python train.py --n_layer=11 --d_model=160 --n_head=2 --n_kv_head=2 --head_dim=64 --d_mlp=512 --vocab_size=1534 --activation="tanh_gelu" --norm="rmsnorm" --norm_place="pre" --norm_eps=1e-06 --positions="learned" --qk_norm=false --attn_scale=0.125 --bias="all" --tie_embeddings=true --parallel_block=false --init="uniform" --init_std_qkv=0.0371 --init_std_o=0.0 --init_std_up=0.0371 --init_std_down=0.0 --optimizer="adamw" --lr=0.00174 --beta1=0.95 --beta2=0.98 --weight_decay=0.17 --lr_head=0.00663 --grad_clip=2.0 --warmup_steps=229 --schedule="wsd" --decay_fraction=0.603 --decay_shape="linear" --final_lr_fraction=0.0 --batch_tokens=32768 --seq_len=384 --doc_mask=true --train_tokens=194600000 --steps=5939 --dataset="wikipedia_en"
Each number is 128 + 24 x the weight over the matrix's rms, rounded and kept within 0 to 255. Layers, rows and columns count from 0. Numbers have three digits each.

# layer 3 MLP down (transposed), 512x160, rms 0.0499, rows 385-425, columns 0-79
119147129126145141137150132117141119122145136147123116145126116135120136141139118112135133130084101124115117123160161126135117116124140127143132133145130124137133129129148145157124143107110119140133125154123114121150152134122138147124128114
092139109120091122104108157118121141119161114123162096159124114143125122114112110121145088149133150148094112194124119097117097143096099138142108120163150139114163104127150163125149128060099117156123171110105130108095129122089137089096166139
110121119082117126121111113108097102160125138107150173092104140101109136110065119089126132153106116187105131124124127115152143142126132161131115099150137154122131091134179093106145031102124095123174135125121136134087129140126151119096130146
119110122126116114096092155155115150099114137136102147145123148088130143107143084151104105164106101142144150120135097116129127116128100129142111124109145164148108115128160138122106122161140148105133108117126118083146103098119130093147135174
159145151152113138180090197094110124072135125074113165119075106093056160090066175099125149120095134149103119150134103125125099140103123120180109110091112147142125115164129186145117162119127150178138142131114133201128139125165141101135124134
137123130118140159128129152142139146114131128098151150112105138115109122110132144121124147126122093127151136129128111115137123118139134110119120110139118123121126131140165150093102132119162133145161110142115135152131124129150121105137118144
183121121161161163150160173128116133133042097106149179090138059116092178156147132175125132085094110170181106077133116128149133154149110134114100131133116154173081148092064090035163174154113167141153090138100091084153101106101079063104145095
119113121092180124173153125143060065100182099113139162087129146074120117075087122137081147140129121135167154084095169163158129113180200154153111104157149120140115123089131133143164099087069179164117140147117162125106172169196235178141080076
129101115102162164159171146126144137121124128156122149134119123147141121122081146165123138128152134145132114107176091086100127153130153099121126164132108109138134118116126101164146163165085186150098125113165075145077107143156118130153130089
173117115130153125128144176108178095099086145111147208152134124131137134092139141169114125129118137133153189134117113113128126147122127113117118136094132150105201117137114141104150112167126108088102166103119118118134131128123115094126114124
118132126129155100142104108117102131148121107116127121143138102142136143144122116113149130110129101101139118137120118163129123138106123092136138108139126147128145119147121117159135156130131125127126140139128115122119104091120149109116126132
105102146138087152134175130111122146147109118128076125112148088142104193110121131143120133170129142134106137129129138103158147095157150151092115108122097128132153092098122104147124153135106133138118118135125122126123162124167125158136135119
094086129184121154136153128130126144073149076084140143127122141176077125110134152135121108128139123126166109114076108148141143132138123122138124108148117154137154133149127163136109098151112161145149144151099161148150141156153124119137163093
098156063186193084140150151115093121144088140095170117118181126165171140083066138080106193108075145094161122098171110135135131057107124125129130155158147158107155051101140167199121099103100162168176124089165133176079101169148146156159140099
171181144111107146091095140097162158125104124116126151089118108126124094136132110128110157127128132126196125117130142126154109102120096131146145082136141119133162115105108119123156109153137134111137137140160110164116100123127115185097140116
114118136128135138118136116134140146127117126121144125125132120124118132149126124135140116134139100135132131143132126131122117126145120115119124129127141147121123127119124139133135127130134122133126113120142122123138133127130123125131134125
124123131128125140141162107099110110126122128131177152137138120125125163156140173136150143164158148128125074149162135146071151158127143114099083148132127153132168117079098140110099163156107170129126118123130132143171190098138135094103143118
106142131133132132105122158148121138142075097104122118137110115137166092126129100101134122122090143133154092094125157111150138178122134112101099130124129100094126088086097131154128083156150098114135106108144116157086109151119103116131089142
140125151115089120126109124120082140141115115155117134157103124137117118140082118109133128144136096142156135101142156149125111106121120134127145100174107109125130151126126149085144141136108123116169147134118108126138126133139103119123105126
115142137164174136143136119107127122084139144130148117106174151097111177098111146139134095136152108167112178129127121095095107170149151148143126092127097181115119088162100145131109118160097120119154125107131111152122123151163129134122134141
119149116138129129148149093114133137066148122127136113101141147090107163119160132146155101108155156088126143111159061180141166123145137127126138150150091154133142122119137115155061130127073108140116144154088134149123139093104085133191095168
105132130098135139135119133152140112123142158128179134150137101101119151132131130119136136137135108152155117173131131114148145151120097132133126123100162162117136126147121129133119110107112088120096141145142144133103142127128106104111112122
148095101091097128105151128108122122168138109110118142100073143101081125153148100141123122141151120085116125137133088137094117147101154118143157139129108111138128136119141145127100159132154138135113130150065126109120135161100150124133149126
118140126113123130106163156130125116121111141132131139147116127121125132151132124125113111123140093152120137140130161124150144152140125129150131148115117149128151121106143134119122113127143127114115119145106151117131155119113116122148134141
139122132117132135139133136122153125134123125123120125128118122094152120119139131114143137129130108155143165113115172133118135130157134144129118131114132131123140138125148123115134133101129138137099122103124118118131136105126124144122133112
128096114100135129152145148102114121127070097079133113112106152078080169119174146174098152124139170072130176160181141153088121094114125086091135134100122113134153174153137128129121144142101133151104116172149090132121155118140096124138134117
116113127130150146124135109107120134148153135134149112108112105102115130156088126098137136128111086125142101168143121125108138124120114120134098127120121127114149123070158121126144131132101128110131095118142122143118150115133149129118144117
100085134047102073143119113119083129094176150085082109050156150104113063114125137104161092196134119126096070128039143105136102138121207232204157118156138075194127177166102115134099152153135109087126134151127155123150124114154207117139056122
115148137153120151134129136149135135134114159149172137122152129132120125153126139121126097127108080140128134106112137125135118136122118131124145125110150139115140122117143123149123114108154160120133089123135126153131151118124111128109120137
124155141147145145116169117110110099113122113096147168145137136136136130137157162166100101118158124156160103126158106137134170167107105129133074120113162127096115132096117126143133124125080132148145096152131133139135120100166132126122143127
095139098083130133115117162084120116132143136151157126110114157116182154121131126085101147130116138108160097137134125117116136119144133126102134151109149160138097084104101129112127177117138099122127177164119113163135118135107119159134104135
125148164155174101112125121112150120122143124113087159140128104124112142102119165102120112103132108109119136126142126120130114152128115128143147115108136141115180121167141119160169166128111124104136173117117139142146118137105127093085171104
145126138131132132125107139108130127146121141128115135132126124155129119127106125103154142112108104118124108090133133106115125146140128144116092124123142142136117146132149115135123130123155124121128145103135131107118141131129127123128139145
108127166134112119169079136129120127119122131115107128129162110146079145146123118117142162120149101131150168137132167111156116153133115121142101114156128143116113145164130122148104126122114106104139097110110126120143104130150091126133143169
086143134105128165158171134104124112128114104100122170117129143136119118143159162156121118148200154094131129111156080125099156097135162130101140135095111134171109142114090110130155110143124101155115124119118099131163134133145108114122143121
104107158140126104158101180144135146143124134122121138138106140105116128146122090065128106118109113132108133116120152162138124134133121152163137097114108143135125116151094108155119168142133115123142166117159125108122137106124146124095115143
135125117145091109124105181126098157146134146134140115121134138131132140137141104083125153116107091118116131108142145161116143137150115092129122111146114130121123125156134154154122139119145133117126125091106132152129118113130140150148127142
137111137122126109115136152123135106078153151094103127127082072126067110083107142095133156140117118142129115155174086073131116091121106133121100113106092127133139135157123148141084140114136151149135103115151129160145120084163145067108115148
167136121086124184183154160105125112131136145122139217139128146155122135097085186148102155119161095104215130127110123060146112131125124162155168125166134133159110150119106105142189180153109159136124143149114109121107150087138131103121109117
124175138133122124153141114133110147139136123121108115124125152142121148105121105127147108135128087121135145120119127126147117138130124114126132120115160144113127114137121138123134127131102120123136133105146153129114116123127113132120117116
129129095121123098116134131131103106108140112127123169101102139136091135116148162155105124172139109105152134139128134079139123158128142148149128135133116128166125175141102151085133137163104124098111146139130111124144123128148165083124121109
# layer 3 MLP up, 512x160, rms 0.0786, rows 386-425, columns 0-79
133159101126137142126112153119121118135133102158154143126150139126125115096124130124104121121133076112099130131125116130097103162123098124133127129149177111140126144117099100128141101158091114120138155142155100154119157104152210111123124144
115090097088157197117136092120119105125170152113106162103171157103099122105106156140105139127118124132093164120135141141137123132115163126138098158140134127150130102087138126165166108162133100160134135156149106131108125187149151084117099116
091108107115084123066141164139123136074170117128068143126121147099119124094165128154089115157134117105156123111117131145126169139148155150098052141109171141208127114158141144126113133177134146143120108088108117090136079120154158148169109161
141150118127121142115161160075138086123121120132129170082091107154153182093162154120120106152135111134087103142146094151163136118187117128122083124128175126124107153134095093150183131157148124152107162105124084095181141150129130100114139141
129157138132112194149128151113122127135102133088169150097129142134127138078122155132129117164138108164126108117162113150122121141111137134134115067175154111124084119103100101129140113113112106113113118116136114097155107108143155102172132152
111107108113176154115151132105149100117117124092200187124116097127128142112138153120117106150127092109120131136139133174141116120159127163113097145151127122135115141110083077105163161168135133149091171120135100081107137152106128101104114102
095085117118136200089161158069128093102158100099177185111130130123141130116128188138104148168144074102095153181124132184122143126153139124110108130151128100111105119104105108118146150170132117133106204124110123094104122121141159123082154134
118135100098102170092164118124140125119157139121170150099099109129146146105107162127109106147145081097141107153170126144117119151153137151129104128110142127160107137119082125143127112195155148147103139109145101087147141123117155079107129169
117137121068115112100158126105139082112142038122111117092120154122144104135118134117103162136147112126160108125133151165099107104177128129127105126148141074195101139157085108095177137151131146141122158131140102086146127117146169130121140139
140104094124137125153112107136120085135131086136142158091146116129123114136150136170120126124148135102140122109184130144129134132138145115117166108115130123154108116120131103071145181149099158122108174156136102126157116155096123120087162130
148136109152143153097142140109160120125113086115172155109108114124155181127159154147097109110198110136077106184155116165122127150161107102117122135119107129116130169116103081126158144171120141146134207110113129123159123162121143120106136155
107107135146118166129166107057144100108169096108161175111108125128147129081139141153114141129167092109138134147165102153124115149148130131118117122115155138133127147120074138123138139154094116138109151132126088116147142157142126090151116185
107088123162107196109183097088154103073164083121144172123077134120102132143145160155106118144153091115137141153156125179113126149149134131108067124103154141135103108118123106128114137127096141145099196160136091097173134176161105093150158202
092124138145184153181128172122077122107175110092105167099144147117085118077156150105133139154146122152123154121131093139113160146141156107144100137168137125126114152161123129088117119145121148123133137146128126145171119107126109123094119140
101151121135141137111149119093144100111129088131151159103128127134119149123123142124113115135160101135160129118145093153128134103171123164121114125132149122152122135114085119105155131131149142151127141126124108126126125128122140114126130146
094094083091133173129146149097127114148156091096163148101110115138141154108131152126113111136128100127119121136147150135120152155146125101101124116122121128156150139122075127132153174152125167135100164152110099126154151133125132093122130121
127128098148063114123126141114162131156115134123190125135153189125168204123121123185120112157151127104061160143109115121116142119149101175098149094075143128098138137080124134092151115120171125128149130153135140140161121146115121098137154142
134085121107112126133166109093125123126109085155171126156086152082147098139109115173113125147126124138136140151182111103126155133140137145146102156139114127121139116072120135167122152140167122109120120157156135097170114130170132128163157149
135095121127115172125157121071163097117137127106154179100149119146138131114147155164113121128138087099139116147116118163118118134158117102117088140124126132148133128114086121116135156158151120143121178147121085128164156121135139110126150195
123092107142119147112160097057133107107154054128122129122128148104125133121115156152099125133137081141146151167136138135116148098156107177069132125118108129151130125115109101144160118147133144122084149145123110130159167116117117121114136138
087156120112139112145108146092116122110190096125128160107132145133118102116144112114107122128138087151123133112135090132111141104102094152121159141148143103118125117138134079136120087130141104127127156169124107160130129104155135116102143126
128133127120137137127175110088158122133152086133121156109088130100139142147130134124115126139158078127113128155151123153112141143176123150116121128103136122139115137126094117133132109143144097142136137138123105107128128153150138115135162132
107144119091156108115120073143083109131122124122143157111133148126086168133122156163116091104156126126130105108155143152108159145117126102146131158132173127142161112079083108106160100151131104126100111127186097131087112111122136120102133145
104087127128137142131128168114101121107141129129117153143096124122148121114098151118117123122159130113122131109122112144115178151117110156145132155107127137114098128151115138099121130133131100110128140109143116152158115144127122122107136104
134154144113129146126147092113115113152132122101108143070143171086104180125137160176106127140161123122111180139165108156101096133138115107126151110107132127129163131133132116169132142135122117159113129159151095118107160140117128123101115146
106146104147100097138143112123147122135154111128094120140147131101104144125153100165115125163152121137100166157123143142102179116148146136141154151090141143112156127108084143121120100134121104123126136080151091127146172130125185153092110130
131141137139077193094175108075157112112148094109145134078162146125156121097173165152118137132135070111145131134121105172128139110171117137144135087098127115133117125104097105144159135118157116150133186128135130095156130143148134084141151147
142131114159101168121123184104123124131108049095146150127095124120142119139127126139125109126122136110109107172124096149115110112119127109117157106093119136149118151097131103131152111144104135132118162109172135130143105195138123129144151115
102112119151163155130148116104107094117169106096152173126126123105135143117111133165079145131148071080142127121156121144113118128119145159117134131114141121155112124098097108103173167150107125143115152120133103110121113161126133098109103140
149123114128055124136131086119133104138145126140163114120096124105119135112089120126133130149152128144154141101153135137112129179171113136109159129119105127112104147096125137095161130167160111126093129141116133054153184099124159131095146158
112099133115152131100122116132131120118141131127134133103154144087102139116128138159132097154169128132119125088145128133110145150125129154146126096133125142131116127134109105049161131162169147126115150121156099128156123108117115127091136131
130110100132130128083123075138153119143147140115158154107098139107123140146126152125126136120155115131137121125149122165155135162131112116160117152128125106108127146131095159102109139144144110137112120134117130103110142145125140125133113161
123140117073137089139135185127074123136100129106158113112133153144150137123157098196118079133147120141110109113142111116101142095149088118127141161090130125146142160154122120157132151137144154164111125133173105119167157125155176132176143134
133140127139135171119150130083111099132133112091115175120126135129113138138115156182111128163162123139126133103159117180095140119142137124125117158117135096139141133121091081128170095129128101141101135140123087082126144125150128109108126157
100142071137147148128129072139145114124161121132127128132153162123109100122156142151119142146112115138115159116161134135106101105157130137124123155159180116093142108120125131141116149115106145145102119133141108133126182136163168148174094166
085131094115110111135103173134116102098089123153149169115106124157091133116156161136119142135131127127119153140151111157133130167143126103118127132169141117102091120161137145129135147169124156133132126141101163098141166135127147130090155156
137141118130129142104130110071118110109182104113152176097086111132127166140134186110104106161155079152119130123123101148113168120160111166098097136116154143125144180114052082152164143145139114112102160139163099116129139128138132114130126141
105110127149140161105184111093149113088137130108128189090132126117153113103145151149100113130168093102089133112150134194129125160185166145137090131106126114142109141127103091141172120156125114156115170114120083100146154129141176093097108141
102116105102118132113152104112137114112140133134149133136080130157138128162128164134119101103131137125094139171138147125119158170115121125129137178123149106119136138124134124141114133127151075138090149170100136148164128145152136119154131116
126110116136126142116137117111100105119164080116159160072114161168146135103129168163109140145146071129117160143153102193110134145171114123107101135135121125148153136130119128132164151138144127122100176129123101120149142137146133108144122133